Weights of a small GPT-style language model, trained from scratch on English Wikipedia: biases, 4459 steps.
Each number is 500 + 50 x the weight over its row's rms, rounded and kept within 0 to 999. Layers, rows and columns count from 0. Numbers have three digits each. The size before them is the row's rms in percent of the matrix's.

# up: layer 11 MLP up, 768x96, rms 0.0962, rows 264-332, columns 0-95
# down: layer 11 MLP down (transposed), 768x96, rms 0.0962, rows 264-332, columns 0-95
up264 108:535509524465378524482550575587606476506481563495563503473532440465616548517522551575385456465541511555486513522479569494536504453456489460499483550542575430532573600519470494482513451464446477487488594454472466604545560478443524386487455433569460547494492464506523483485456458515458573447
down264 111:408497382485524450411506497558572516548421508501468514506530487525479514487486533433508466523505468484501532412519530459383500580416550619565459409409506533518476478461460426508503585572565495454533420570458477439442511514571507580443490437431483483591514526561443456485469505539509461498
up265 098:580510491555575445535552496512425545558523581398516511486494542529501451525470480504476591498554489464435491397626519480502470540531418521495525520453546489491539568452508446499344433594499472470522443567498479546530463541510588573528505503493485521571523450510574454530548562461393523562
down265 102:437533549489539538580405474446534479449538532545545474466460498513515405454452557589491414499507488388441496497451522471642482472511474489563414452425499523655485400486504610490462507477601507500469484515511447458497505475469439511401537495523579502464486522540484493556472533434505487513
up266 106:579480512537548543445512442533501507552505565497452580467418572593402458476490499438533528570530507524507575509413522525551531506531478465538481480492384436551539537524552556535454391445572554544510466482571561496497467536561441442411533527458387488486524584554479428482523450506487428430
down266 106:588453424490529557490572482387468472499488382474428501553494561474545538520544432482577534592446453541424490533531464504533471496456509440545601535503562393449461432501520501519496430462441500522487505464533523493542490564505411546436517452476541536530521535533562406512508498418478369558
up267 098:510491491516468456510486488472479531476401488466621567538582538552528566504450499466580532485535524438564446504561507422491522489613545552539507493570370479486473486461473378416585504540483443471465567518386533505499471469537515643425489495551506473518433520452462528496576489524522537486
down267 107:464476559523562481579408501574529485484500500462403488562452528519526511506622492459471448546469513494486443494491462514570468589568454466498514509446516401475426459553472418494517542475396504566491580568381561421553463584471459460434461470468447487492546496397551512478472447535517533577
up268 108:509460536391437596523505413513546545480400524410487565509532494548496453464453433507490433516461538440449352481443492468453515517517418411521544562512552552531474523507495539507415511484479575364532518414450598527541525498566523517488564523420487483487522489552438476537566485512477506536
down268 112:479461427608528438532516503383521478423502512523499413456522510549468486470545428485472504478518447454564500559418422551499536570474507545520527547477441570505576480471476494405551582446505527575527437479472466451545531469479519389541538457563525560541571399425499459486602534507573572497
up269 102:506507532433522509404430520578467443480483455481318533431458536519531540419509487468525539457669462543494514448500533487504473495560465499509464588513516470487498468441539547477435440585477425482538409553457490536438526489534461412473496560552513484475406509489433467511526571482500418497
down269 109:470512471500481467569516546544521479455498419497580462430557459548634514554554525499386506486534455548544519535504471506515497474455445492515534403516516526498378636559514425467462509516545593555415473499560492395508498480542524494586541486417549436440516520473502543517485409448449439519
up270 106:463523458574513441473403471588474522455513468433449505516600551503469524535495452495466449540476510449474386515566549462479485468521539330468507487536462482548459579502514472488560402502431587475574568496532484494528547473516546489525436462512496512511499315469472423505510469563519525462
down270 096:463521552442535453458526479461499482518512466513538509495427428507481431529582595485485521429480506508454531483395420493434501525444530596495553393587581508502497521516471495485490559429514603480521524476467476480473526508453516505435506572532428493456508630548399493445557427416372446489
up271 092:594501445545541499538459488485571481503484530533398488479459497569478478470474430480537442524506582542589466547507474409462408473534458506465466456430567446539446517576414393598468403465543476554463561534443473520435507510582543533551500464503530479543529496480479513483577508450569636542
down271 085:542543529494542452576506569526542404541545407545509476381481476485565540515466546442483518443543501596415438513561544501408395538476462463446430441506555584498543544541565437498426560522461505505551516490484473486459401561493516432498453532554467386474425546435500501537495486485490556463
up272 091:451419524549406479510509485513528571559632436527464411511538385467487443498510493567524524554455493477486477507496511475444552512491382487471465528500574468514453487514489518520472615543500578489525451480411476469522454526398541393459541543484602476407461485452456514450440503413543526445
down272 086:524473434495509521543516533527520532531463500490496450454561493551485506493436522566422411529475403595576506532574463534375424400483503441521454531474554518402393544510506442541517576450500549492506468452495451415449413506478408490460479529430472505451555568501482472453585548590450532505
up273 089:414568468533467413416503452455531560500520570493428449503473472477451511524544430439460465463499526498504385439513476478417486443450493517527505476594464544494605471535410498505559435440507489537492480579485533581463458504492536463392534341448473545519493472570455564533554539529577483498
down273 096:533564562533375487521599468457439494426493428465452487499466529491543487512493499491482426507408520455449535538562497422507442538551607467426495626478499512461528493532453532612609380446462522525516478472433502582401524480521540550486564492531488509466509427575484523496494442485541465486
up274 096:498499492455621499473500514505526462531556440482472434500559487494480502537560469478507507597476487450427405497557454471533501490494451617498565462528465428416483459584437481516492447489490512556428533559533548530488317476464470529497500471621565491513540551591508521484431585510457574546
down274 126:495352457468523498479508503501466524615528539449543473494441435491487576554497484526603534506483470587539421433542512450357463502601510447502461527478534445469522536454546504563475470497534504433522545485474503482538455501429531556492633583492553549512443487478576431517443454446435517446
up275 091:478541489416473492500574478565595499487483549427525488634506443440499561466455529456471524529417568527494529438494512473394444503537514507488556523595488402476612523403521586454493400600508481490499539499435511620474485509560527527571522514514591465465523488503489456499482484487520408509
down275 085:559498593480521512461557522405508439523494456518538500579532484446528522584577515467486504586453514476558501500466572584483601482448547490451535518487589573525508577466548428474475601484488550615460501501539480440533421469511509554472407495511443480554531480579579572487444497445497566604
up276 109:525488555613436500513447508490406444501495425372528481500462428507499500485553548435411518567492544497509554450527421575615446485506518483471476519512494446544563439487469526524472527467498505575545562517529530565496370536523459502463552530618488526381523485441424490529573542472499517434
down276 125:476457505483482451505471426501567495499535562549423528564622426439400433600529508415518487517473448472483578510503401541540455627522466538499439552411530577491538479474548497642548530468515440498559421540475449497452510542444496511481447526464532503538524506473445544493496550521477555423
up277 103:458501473491398412540537483555575615525498488495516505501479597405401538502487497435519408494451540574448494433459428502570458471458406599514522481605534539431477527404551567555467489519523468521427529554545557560482567476487519469475532511595508482455513505463472478555542494442538558518
down277 101:472585475538584533484481439453491442385495545472451504468443375502597563441541532534506485599554473572497485601508468516528534525509520498427545534470531440494444476460564502499537510468572476481516511502534525483629452526558597510445569529444521447532487454576550620462527445429503478486
up278 098:468477483551466469480439500534517454466510606423439508485474628491442556506503463461553535501531501469556499491567482632497497451525463457607470518500538505480544453419549446418437528451577502517542408544394499493490532490522574435490613425471437472601480555444508440457563500480540535506
down278 116:523502508493468568376502425455547514438595541438555569476560476462445583525537514512535513452465494565488460493540445468438452507535530421553597552467542419430465475514517551457527469532463491476553334533508578502542527535503554527612560570520472473485386446527550519480479465503471498527
up279 102:456492439527503401472545590502537500533523566469531489459462569488466514536492487507460467463518538466516421495445491520533534454588523464548482443678393466543508512512502476535522500494454432489492452523463526459530483414529542447518541394457565499506406550357475440478520400509423532579
down279 085:477399529600568635467473422512504507528467472523495548536577556519415528545495535539462446558510493462513639528496502480540537422497578511469597549453515536508487478502525491478546561515544597435508502526445470566484450436505564519520428528532453399511615522495579498466502555535587500512
up280 103:544449523520426510556510552556564556469490511562408536494534396498510521492542625436498520502478468467554580529487587532507379562521489539526431581510542491570475580483479457570449487513483499531459460525486485436496544459480506461489450501463375511479531501553505479428517595548507620380
down280 094:405553517514543518453523590559527508500555589509564551531491484429509504456431537356429558467539513494445589546435411461560486459529517477508604429569487467467484526465498559509547518544497500511565514507449537495582499455540537548468398593523525528459514455488473475525490556540643551518
up281 096:380503502487464388576519536490486621506461500497396523454460448527425500514455536521523543477516529533497498517560481458583376503504563488523522574544449620573527532470495529574438528496473540480522536491499456481535545504570508490554534548481511513480519430507412547341494492410487501421
down281 095:544546517463477533566614423484432491480501534475474477445590538572471616467594470583517485519526470558477416509475573532540538429494499531478461504534508557501448416426454541476552518521519503513512509522578480461450494519580547542628535563484527545566496483475387399447505485436416451504
up282 083:499603510492582456447548463436458355425479493579521519492534486565455545494421508486522565603489446512524502425462506545438459383570487517557447592487468467476517529469527507584570484425533522509536492447536449560550544513509459426512543484446462478401464492493458489570528407553470522447
down282 092:493501519559512563440487466474446538459492452468539495580510528515436471547502424485393467485532447326528543452500525544525412514453476536462504517552543455481522535588560488454424565451553485519491534381407479471548592391543516518575619524544469502468464520508483524468411498476491495536
up283 112:530473495432562527546493557554539501557399503468404388552430468497487506478457560467504596575538503528438429492566534479530470499469476600484459520547474522481477493464586442510574588563570461626465441545448408560493448453458483455517526531494508436481445436463482470504515430586442493466
down283 119:616473496481411513555503598429561519482455580583444500481506530600516506475436486465459529493416479539399482516515420515513404535468447463535495484408542550500506528478538470606591421509437500519499469549499441481532568417439538529529497601526395522500528448542566451520502504536513466455
up284 097:502520484639534482518456528503493458493588469427570421541589441526569438390548528546541519497463560491565445533501496535445527378488468469529407444523496545576492505522508467483527545532446492469536478449506455456461422484380413480436437554532504549462537480493428430518543576464528553460
down284 106:497504444488447484465400519487452503486434490518459482579481519572429554552525536486436436514467514406448414379471423526525523503506404545553500570480548507403504475533425452460486506542566471578501485507474439418465499485562420434427636541464564465583523551506452476445512489459544501524
up285 105:464521472442479533523601550520369469458548472493498493526523506467578455479526551455365576485534462478504493512501478500571513436461421502446522567491438503487547552569500572441525512477444560549500461567496432580459507521458547459512484470588485439506677578548491532477445564414510512510
down285 089:509483539541556457517415499467445587523584510544503542485462528554425493522566445476563477554484512517525490541512490502466508401519502427489501459511520517623482465570402454497497514501453503552455571583463587453393586496454532476501648512454639495512519494505502548528430564531561498432
up286 087:414471440499460453509565494556426475510574501470484516573449504469578517430469483516552543523537473467516513524523469424468417448456507615591502466512506483485588504463594469569501420532468474455527518458583419454487577571503457514542495501395494485520471558433468462554530388445595451587
down286 101:539560479483449544546519428406534561531526461522445431414490478541507462542468485484457468506467544501455534515498562577496446513492488554489472603472441455533507544455464511401514511582550517533400473587387458604484396480557482587540514542588414523434454482516598548528564513536535492503
up287 101:386558481464473562513482470637542513465569446501560523532457491477492501571481537523614536523516420534504488563500469602484516517455412458537499422519537514529489538507509482452417478529519489423485564586494530488474434615402425490445442509537587463464443580481493519504514503461551553401
down287 104:473509509451496412419510545472483443381496504506585463530544566368511534455570399511521498538585462450532435535495481538483533477509458511563446554462468603603456542466436530516448553457429458516496431536501535508482411445550548562479508528441522476495456475500450482543376496501412468548
up288 106:448488474405456463444539476416524506504558412545505483419414516469434558488497466527562539580472523503459528480545481471371508552389453580429481413543514469509517530576537463415455474509503494544499563470564479540519581528517524507411498515527529533414482518510425406467579490535567480594
down288 118:496564534631500572496545557458424481494517532434529459597478451556535489473536492516451468450430467399526457546484473546532450450555440384562509450503558528467510590458513498496439589493505490457471513487460562550531479486543550542587448486503407475489474580504430503417438468515386566448
up289 115:473465484543464504605510457511496429452497500480514505543528505451564519554489432516496539565516584495398544490432440533444461460471446569550452468532479506536410494523497498497512516492454567541590462514468560545488521598592550457467559482446435418444461418450402602497433511358526549521
down289 098:407416548514411514554576518450564516509448475496491472555511460475619560523515449549464416568496487493464529535486456529440461569596534483569579485455453505614452509557471466520515500504522392557568470461519568520502525519460533543486565446537476452497533514418528491424550498455423567615
up290 099:476548513442539463521574525522466548574562477490491467483471468536505549459530445549549449574553516549500508517469467518416436512507489540516489424410443455459462595533538494574552531527527483560504507428555559542572510366490472540569438460561416362490446421567421469455497452553483426462
down290 107:512479495468461499487468370490480481520507442495437499496528514408508550478488559512606424569606418532534481447462475562509442547541461555486553403488439501540415534488497520466546556510561398432518500510576503560555502469565471500527580409456504447538392511554436522589459510469442462444
up291 102:498589432515487607476469454491567433468470475481454423536536454436512440551448529481547489552484485411491537461605621432559481529565493608529464498442566430487400478452529549447437499510453521526458499451515534545452517538524447474527488353510412440460451480512496562507470516491551494449
down291 103:506505494588487552463519470532606513430499588548495522468448511524469492428508464552545468434526496551574420413498521571466523569500486463477453648519466524530516557561569449600561426525510527579465487526510501468553500468400536419480519455463640489466535550475459498417482441555529531498
up292 109:564434520527496460447479471624449554464548535392535434485458482471472454469507587558415478540570531516476540585504426460551473517438404524564457489440467491431574524362431434483464464511475491460506521556484517459462542593568513548430504439556466443554462447548512565523503457524474476481
down292 094:492615447463521506462589497528564488622567590495520435449481540488506392542535483523455532516475524429548461574466528459537472524446513505432477550540450438522389473557618481472491485485617507533495475490451528490525553473573414610477464552522475526522460495536441563540533512517515399470
up293 091:508539438531474520499495580503577488514494587447491399560392522524587576412465393527544520406563518509481518470534601544458532514519435522495483575468559533467574492478488424560442448512496521510507432491429441559452414394485465484503538580557494504553505431559526422441497477497531540517
down293 085:451414512423476440487510386455423508398426479593504495550567549463437526507441527489471451425459489502468503519506420503507482463503423530525458488526463497505494541544540517448546477537484525605454530463527445429420548548455460405478523460453461478466470530511405535460542665597485475483
up294 090:456480583493509486487557521523539514498542538464436458463414512532507457437498464436426564480495536450435438523468534561527430510589510459543552545485476464497567582394539453459607516468473553463478509522380463483509535575614488402521570508498562570493526398551437480433545546447564504479
down294 095:526578500537495445430471607477466491512482490480460499498450422472513505526486436426492587489407446466470538493418464483493528591466477505483536570384567494467428527512652491517510560500474444544581380493528497632530536419571505443482561576460549561502461514504495540482468509501512536476
up295 080:475490459487450570464516593500559532598573454416509413533532523498533506511412455444471608545465526456536633475520445555468565467513465510481455460463495427585500407547539444480496469489482420546584519492522517551501527469399496571478460471493427529515531528442510580464567461511502517380
down295 084:562546594500533452446485421518558495405512503510572449461470462463452502534512441550479596444568529454501511421448551524507604563524365492508568452449527468516470528478597489439462436573460425484545510498515482536564484501379548511564400487523471494534492461510421534428495493523488435438
up296 093:481510474483487486485517485527413490507521450429520486522572476467478513498581430465487439483461484533544465514627513565448416564570471543568483530533521492635587592498483443508471423512570414554528491580483489461413446590539523557497458367533554523493492560506530486544467567569520570485
down296 109:517548509578473443493564404547511554379586487540574536439453437540525585522494566516436472507471458563463391506585443524547482498560488498469505510495428481508568506414505536515502479518468491567464459439514548512490513604436532446421367475440499510462613484501479496551508489578514559490
up297 092:524432530484465509424481504576581507381408509395537539494553489485444444411515500571560485410598509509484442559491581502483482425528490434537556498501587412473440486505496450524495519437518414486527532416482497504430515562443547492570483484515409537510481575520492520515558495432607455499
down297 092:487481504497600502370501459533475499431448538488452494542487417538447555541432561467487488480559583552508461546470420566465566499530512507468529430429421522524474552523512380514467440543561505523432474577536532457516395429504488564444552500492464515560546546539482427441476387510514453590
up298 075:550459470523450504550522452456574481486506514483508529434603438596575513461489449525565496478494407540457568459510456413507457525506527528484477473575586547591459425452488541513475383450552540444440486436489410451547447453456571526461501393527477578549593488478492551541509505420547544486
down298 067:467464574396526397474403552520473576511507513469392548466448555425449511522463539523509481505517574526446495527553499502499550495462590514493459528564479400471562586557598476486393496534533469577455537491488423549546542492497500390540496585513597504511467463555482500410520492498559473541
up299 086:545669586545585524457467468458534488542513510517590428505485521513505511434550526475493623543594535528457554544449498466419520418499480494417427568583473487419464515465499524538468478490586478420550488542551400514437468462486483478523478495390465502507476516491447460446562539551499533494
down299 079:482478562447543417515500509530524544565566501437486369509526501517467404510499556516460565513511518517520477464469401578493443514601476500551430498556516385439553581453441524503471445515477519472552601525477454496418577514507428586470597522552545420548553420526437509489501473446452495476
up300 088:500535555560547494540499525611573485549449534531447464372456525516540547502454508494478562563459484524479505540439451584435450485513471499587485513541619463515531491484485513480418472504517577511554441481498607538509583435493439554540559552453587488487439403612418520523581467533487503511
down300 088:546447476494529423577441506550594502554558478451466448547538568464507510524426497552554566486409462532534505453445475474480456490467491542536475500542508593544465534557515560540447507492528485474533495561465498453462402399475524473460527438460498444403462412448444532414427584471516352560
up301 104:568484573551548502534587510561570478461549484496569442492417474547471526426578536556585453547491538550540491432565450454427541530449565502479509507458493460480480490440588519569467487519535508469518512385451442620603425573475481475487517487493481478455377550481543521514505405463506507430
down301 086:541429431499496515592442568534523505440484498526420469498561603533507437429508511584506509518552508523556542446502441493563476480518507602475514454545448598539549546449491455495596524510507450459525416480449458552495527518481610476527659516578530456493492425455532524555439508392524475509
up302 092:490574506514445511512565498484495566531484485524571515466584577535447509473458429485486532483464483453412544511453605503524564517459530529518445479451438483501494458491510491517553448470538427442437583553506474453495570394576441527490499471530527515405534499562511692383574469497515567454
down302 089:522450506536491488478469520465465456488538499541508528505414485503469632575491579491451506475445570537530488510533581564497514563569485549478482543571455476537497495446587381456414430465644459445488473455404462472496499559532544485543546511496515488403567493571475442635500535494496451449
up303 101:570550523467466594465506532487509520596513459538484464528472539538472576529452476473407489406482491453596469413504483403490532468474542569566488409520492481596491509495447434533560452457490502398386541586497428554501515529539473479440516486567488487427443540554434428530528526480536395465
down303 112:597492447474430505488513526495485481482535486496499445433416506448452445436574507537520559534441495515543501448509539420446447649454525503512491631451481585547534553589478491565508548418502507516430503422582500527471505451473485531518538545519445470416570569494602591450483545441462484485
up304 104:562389508451472457436560461507519571463557532514460568522481547502430412562478530495496551432575575564402535488580476450514510569516382545527407506492493464538458518478573493464560556528475566656432522521477504512428566546542513465551490548512428490456435492530480503433527539483533536489
down304 099:387479571601490502553450455527473461553475573528546534476516493480437420531544577474452434570486442410505497481414502606599406509503459522491532450462479524517505536569529545494515580527465464448424488518468441420556466398478448485436444518469548508437527587490526577475519471438495569510
up305 108:602459545445508508417573461416462515471524422526460536524480456512456484437518436517539436515450558453526504511483508415554476506574457443472507511494525483470528526582566515564526417588571488479547455495501567601537473602602554564490482567521510440411469532525427443397543564534531498452
down305 108:421452398521483532498463571440476485498553511453474474612462558501429535536511447454494455535514643496491419530491501534519423502498573579572455590478471493416438549441429556573430533498542497526553462527502475461495420548516495522525416572557544493566526505465573450457509502418535535424
up306 098:477419560480475499497510566475499479582426505448449545512502407520434596520551411506438537558354561514506505502554481515482593485501579453488496527499526489504479514469538387536527531491547493469492548371468464561552490484576507473517594524541420485463445521569590505544472585466430441470
down306 097:563520462504512470517514470484568494517515393502531477499558548546455444538500497433428526516542567541545530385503552487490430472457552440528521390518400568440558548497516582485489464573523465483504504538460611492501426467452427398454534430489579414501496487490589556567462534490595529563
up307 089:540555534418456520423426564531478551547486514519453423569508518436516406553443610511513473539535497520544476576608525430458524490606517436477476533516497391517556530530453474440486500391468444492548536523518482553570627537491465430466524389520480475496455501572468529558468472479497515532
down307 083:555518448429550389503501500516455513497534548517488442503432419576517433453553488465526451445594495464438451471499493477456532489437562527456506523320515484476406474446559491517451458486617501494529419516546495472507492426446408470438569540543482534498493553490495459554527391488429479450
up308 108:397472489496432544468550509464548470472554460488530450552440543533510461419561442612532515466602525506503513488556500467462534426560523602497370563479566440579349540525476498585479503535581481509483494507531485463449522458488449512486469487523498433550463460433471546512477556533480606559
down308 118:544430499426431508537581513567556417549475510573418456473506500492483469571460490446487483475464472456425465424494439554424616581549516513449522474616433452513531429542553521475567492555395536494456449474417449504451507552480486577557509419545462482493437487461523494519551428448560545491
up309 094:470541409489562481473423511496480525519462548511473488457499437500590570516564498468456447474499515519572471532439512453524549452562484475482555528622524466465580540455474531554506547532597576514387561480579468411500542419450518470504450384481568382464556506574484494487578464512522522429
down309 093:471480574527556437469479542519418436434479445544483578583481483470431455483560486513523610520537438495453535482506517514425447530460458570493470438433555499424412457479447476418493515498500559572387432506476496506446397543538442496493496530459458436591404538544498513446478537432486396485
up310 092:500529474532534389469598505490513445575456531426462407497427463531510502461501546554545501496486496496442510461433397561487501518429567470574473479523514469402471470507477565407561487550505477531465510537514476474559447422543496526334525478472570464410586467554431542468437560471557504506
down310 097:521635592594583504537554529432571454539525410488528474564550465441499516488451508461580515492503512526532509442488495498495482480461492527454544522430505650480511557555481619439531515485386497456489437596529510534487479566542534585567462491463447534505566557423510485470520476460548543466
up311 108:607529473475462512414529450422429495604579531413537489494513478520504552476420511466486580526552611529423439483457509507484426431550534539508467475583457604506475563553495436475491486498547481463520554522554468474461367450539533536452492482570546541514496498568443419501455604512471479530
down311 109:421570436504480554546421496407567611434415543486507499479559535487518554401579467451521540528589479501523498556508418497523434496568471525481526528489483503488434459522480534506560509462507502409481445464593461505473521541492464483566465478476608515566416555574569489515417551494432390501
up312 100:422447436537530505565422467532519561543560464462552509427507553560546512422458526561523514545609423460533520497511472498524534447400507535522563574452499553528449528558526515445453499463509482523584520508504550522524366525518538390396366502501522486512407489516529491409539521509556492447
down312 103:562523550468531466599441623451433565515578456417530539474544469442459450455552506564515474460515514536419510422489528578453530508556557559450508480463482502506482501487452519480552511507374500439470541557499545500439522553469524411543616501482537557527574435486563414501378444498523496485
up313 099:543489454610432570506487569599512593514504526557487493586510372570493535460526497516571471573571466540469499515408530476549431577578491496501498522614526551516528519473561520437484464477460539440477490529461425480486505431542491552486515449471449444516564511439498466432427434402555466550
down313 075:503526468603497463530494516510567518498469451422488524514450402554491552454497469439459549510498562439508556524532552546466606469520576487487499592480475405544496476481552384517579603500485527517497462535516527522521443504499568432533428467579545476553373619561448535478568590509482482512
up314 105:537395501480526462525551456482534559442547547492600541484519431500574476564538491510581543462512440412419455414546488555443487456529483509454602489497482513447487512539539460547377518494534423562444489482544523580497405543530611480500536478408589437537533478568520538442473487526439551498
down314 112:461461574446498473484469436522513582560504555546526497450522443429460385541607535526522593503557512432475563503412487540437551552392570564433493486476507519475475535527495467573390494469555390517454468546574526517539453474514518456533466546500574459517539564470537490516447577524415455546
up315 105:568492463493507404519562475508505533479467455429520522479545554407516563474515551480443502411447545507481523408549500443464617487602470498520534544532461500544428556586579424430408503470507477476521554551470514480492543414493509372494582494512453589545459475475507533534526500404570434537
down315 108:543489497542610462480498518544477339531542543443493556526610539516493477526417507525479375589510495509441477438458527529512472449426417503454488534496514535397456508526515529474400400523509539487451552516405512543514399543530489440484525526480587458497433443557498467490471456475524467432
up316 107:546559449448470524545508577505486506453404444445520489471488490524467472464449565517467542629450522516499571475442548503433448439515515415564439614582579540409531505551502429478539549524394547442528434539479524454516478560566459531524510501577470452484563481493535568465450480526593499585
down316 097:482540504479628517562538492481491471534543470436598466460455506483514474439584496510504539600438518452439531547475430459565547531478518468550562522569544476573403530553526598395514513481443540512510530422554545568496506507415450547494451553615560534500492565543571543473466499478590552524
up317 120:462440450497500483500405495570535554475549495536416569514535592427393466437512503522450512557520498384494448530450435495520476604495430527549533554597485494535529550475470488478389460445573506500469399542475467578518540463537481533423512444528588489524422507460556587528576546504486502513
down317 118:545451476450509465585519483483466545463557475558507494511547502513601567500420512541532514576526541527444536524486548369514479527412450566489561415517402443507513558499505522550498560483411465506521409525429518546442495469429524509623480453503495553466425530424501468473523645493576503470
up318 102:515493476551548562549502467572469474463499468432486474491381474492523523515414503412499507465568446514493567473543477507531486379470472395547488566583560596490380519444458519475430494461492449451539560539634589490479556517482482496475513436526410503507589537528544450481530538509430451534
down318 100:423532500563579470555403496470536475412524566490543522599467534473497517520528535461515581490538482505387480492402552473447459463469504499585489392487523508414467551514510380481516506452474487525531504450475415579448442539590552468424490530533457495535439493516457412480470411533521572430
up319 110:419493533436385482465546504465551545500490375464534497423436444456515532475550509593498594475523413452462427531572464502372507478513559488535547436452440526524519545535546468436464561494502436512500455504480488533559574563582532608435537466508431474534528596476434490481446522496530500501
down319 111:431564585488516523550474508448442484560417460469481511498447538527519548470483454491425575534530517371503469572549565511566527506481426565512432451482537520478485481501444407450578546471535475431514402502558538562508584441508592444498582516480535496582564630484450564501530445519519456489
up320 109:412526473499477491463585525540528470501520514469528418432477481514450522483546426568345531464492471554438551497569469493464477455490573536420569513559460592516471581490508424506523507523457511521586537512499512495416526514392406565460471584538588440481521506557512426491507514557418521411
down320 106:562509538490458518436515545406474505442486563497622472530443543555507498525499538507633519466485513475477422498531533463451550506434435588519553529501515501558448540583602658513526509418494508543445475477489528557486443524475558464493566482519520522400467576398526551515479566439500547544
up321 119:492452468365519493456531450550424522508434502517387447521564458446475442584468535459373519451466486496649527416508529472447552465571484419467396549556447469465515514511584493521547503569482498465504436502503548525514490522527572482425525509477478473475483517581489419525472504468584441501
down321 118:505517536406492476524532514459488516400413508467417464474540433568514470463580481548390502382485541556564518483512582478444547466551499409490397482521454518557553511536504488505538406461451620541482497497473461522470435545516454517442485586435510464498438526456399453442576465538483540537
up322 103:471574487518467528558405511494513537473466513533447508527543528535425573495437484521586556515443489449480488627457550422427459482454475488459451457450567448378506499525470532441469521629510563558521571585469449552472533600458443547479437509548465540503433544452499426524540494461496561424
down322 111:509478475503592449442459416437447434461495558454524429571533516488521465483508498556611474423480506578478457493494401429606509511496485576475510468496448495449482407480536515547453490425499476480506539531363496546498458523512623438527422449497503504415510523543497459427449405473557567516
up323 089:514531464465453442528509456438512556454487498554536463614465438456384452507450440528537541488541507488457564508596531528429611482575500447432491462547457563481532543474478566533441530516461536604506538493413498586560468444446541493514509531472485519516512549523408530385484565376480529463
down323 084:498528529569548637476489562524508511574512521473526538558472488536476499547617527563441579491553425515522455557486488560509486512555524572525464500476512360479505594543475527482456474471541574520507503535499505456456501441453425609433396494542458482528435441484498480533521395505447627505
up324 100:528468507536517559500429550531519550489389466520448576468494496498432440524513425555520548459488487546496499503490689536418576486535499587470426492508468361527477483515502406487489495501507461536510574502549456496478534523532484471550616588503514535490537468494420484374521460452515427510
down324 114:517526437634553520451519464406466479513518406547590567494527444488505506417533514523520570522516501530493514585520522595475471565588468474411507466480536580428505502502478546449500417470521430475504497460553457452498445421526526556507562506472449639508462418559453483513543492398500475575
up325 093:469421461470501438519464539517567558472397619552494503471521453505477454471411452564517663550497529456539543503548487557407458593585472510541542498504506481501553449445514515496459420494575528477478539515587560492595492514518480505479543487536455420482520466452424417518510500498469556611
down325 094:491464507560507582572492558471536499593464523574417458534457485567526535531570568506480463486517495398562528540502622537483524500506515584422510517382464470554548524540488540478438433489527462431504495453488448459483548398524494503497570538420499442432584533548618501454515467527455399494
up326 104:539445459519485492515451561485434500502590555523530395534449511547478470447468490508496438441484451441493499437573549431399501546472516494467502580458608472487472478545496586584524462572555527595461498498592487468501496570488542610452458439535488509392505592510496450507458486567572580565
down326 111:653561617518511550406501499431514483434458429517492521505581527446515608499469484583526492558457422527457522516429548510449483541494525460520486466409495506442400450487401497550471427469460478474482445434428484487461440481528546473542542532526468457560453495547497428467529502460535561599
up327 109:499494516519470470540555463489453524440508386488369404414476511517482472495464497540491531515534555538533512558543545598530439357448521420619493445528532552444395489428498442585524533552511494609451520571504539489549476576505540485477501608535490482482479488520451479498555535536520468488
down327 101:428560413533504404455549493538567514498402488468481537469510456489473577526418465442499515455516467490406495438543515560524498482463550422581486399484552510473458587589529431402544495525401540558556512530541584445535505487642511489460410479538441491486495528489460433485494539540458508501
up328 111:475523455474470508562541467481506567545514469475483467489607521511554471503496425502536624571489433532506448570545515453482463442514465481499471448513417501532399483470605493449439522502491547611552494558537556526615493565509424411429454593432474521485463479507451423476441448564424564514
down328 126:568560491446530550426512472469524472530482554600539499385582506485571555512542567506539472526468534538481498477550558447467499463537521505593539415473435571469461502510469480498545440465495537437557455436549380535477458578463473470612534567576614548456524473603488494534577547500478479511
up329 107:483521475468535424480490567510454544430585557447550462459434469493495549513513498464562446555500511485459467520536518519450575456535511529556589466403621498575520462501505416515419454539503422545476558538595543461553491500407459520489535404460551434573542529475575568510591482424520439563
down329 111:504587522523544602489466530412630509451476430517503455424552469556506535456558460520490519407444493490535610537462609589437500563445467506470455516540441466437530499525576517454534531481418570459480494430498444470436431498552536585471542481539488515476557541514499580500554418513469445460
up330 096:484621557446541462457606465530501430440369493432561396492511509504509510508548456437482478522564531483484522486534598464601489435526554555440438498550453522551593511558500571534413530495485484561589483573483410448496439551485482537451458462500506543466520499428471505568472497431517460492
down330 086:469458466539432612461492496493513500551492510467420534428494515532470447571575445505517551390450504479488499572480619514501474529521541465513534553500566414491521528427548511482499495547469484547418500462513438582546559437437584385547432551553591491500484538464563503499575488511426583592
up331 121:432484467539442508480518500564455459443478537511516526438495512520576467420523359441377507497509618502559419495426474411476484542455498534499469560412496459556425576504541540417452461491543553506385452520452464496537511547528550496501514459596448515560476507514497489498479598492422430508
down331 113:430455462511437587589400498532538477509508544459508552524499522484427558456391442539565494485497438477642539470543437518463478516554586452566574519461542475542519499542366474459582489517498477559500453566466522439498486476509535518556585492523506423545571402546510527529463437561469501481
up332 105:480568590485471539560404474572465547402520467553490415513483420482553459541573534515439493487597489490436433490477578489519559577492479470546519607522493575510506513524570589488465487511493412429529503458527522576427534484475590491498530474476466504504428457586480435410495593528525582490
down332 091:391417444514431469436467595422402520504466456415440491508518505475419439509540544530428425503499550593522502364475481533431432454471409477482476508440483468415477431485442500482549479527443491498500564551463542495423526491478414462496515467428529474386564465509475458513476501516474454497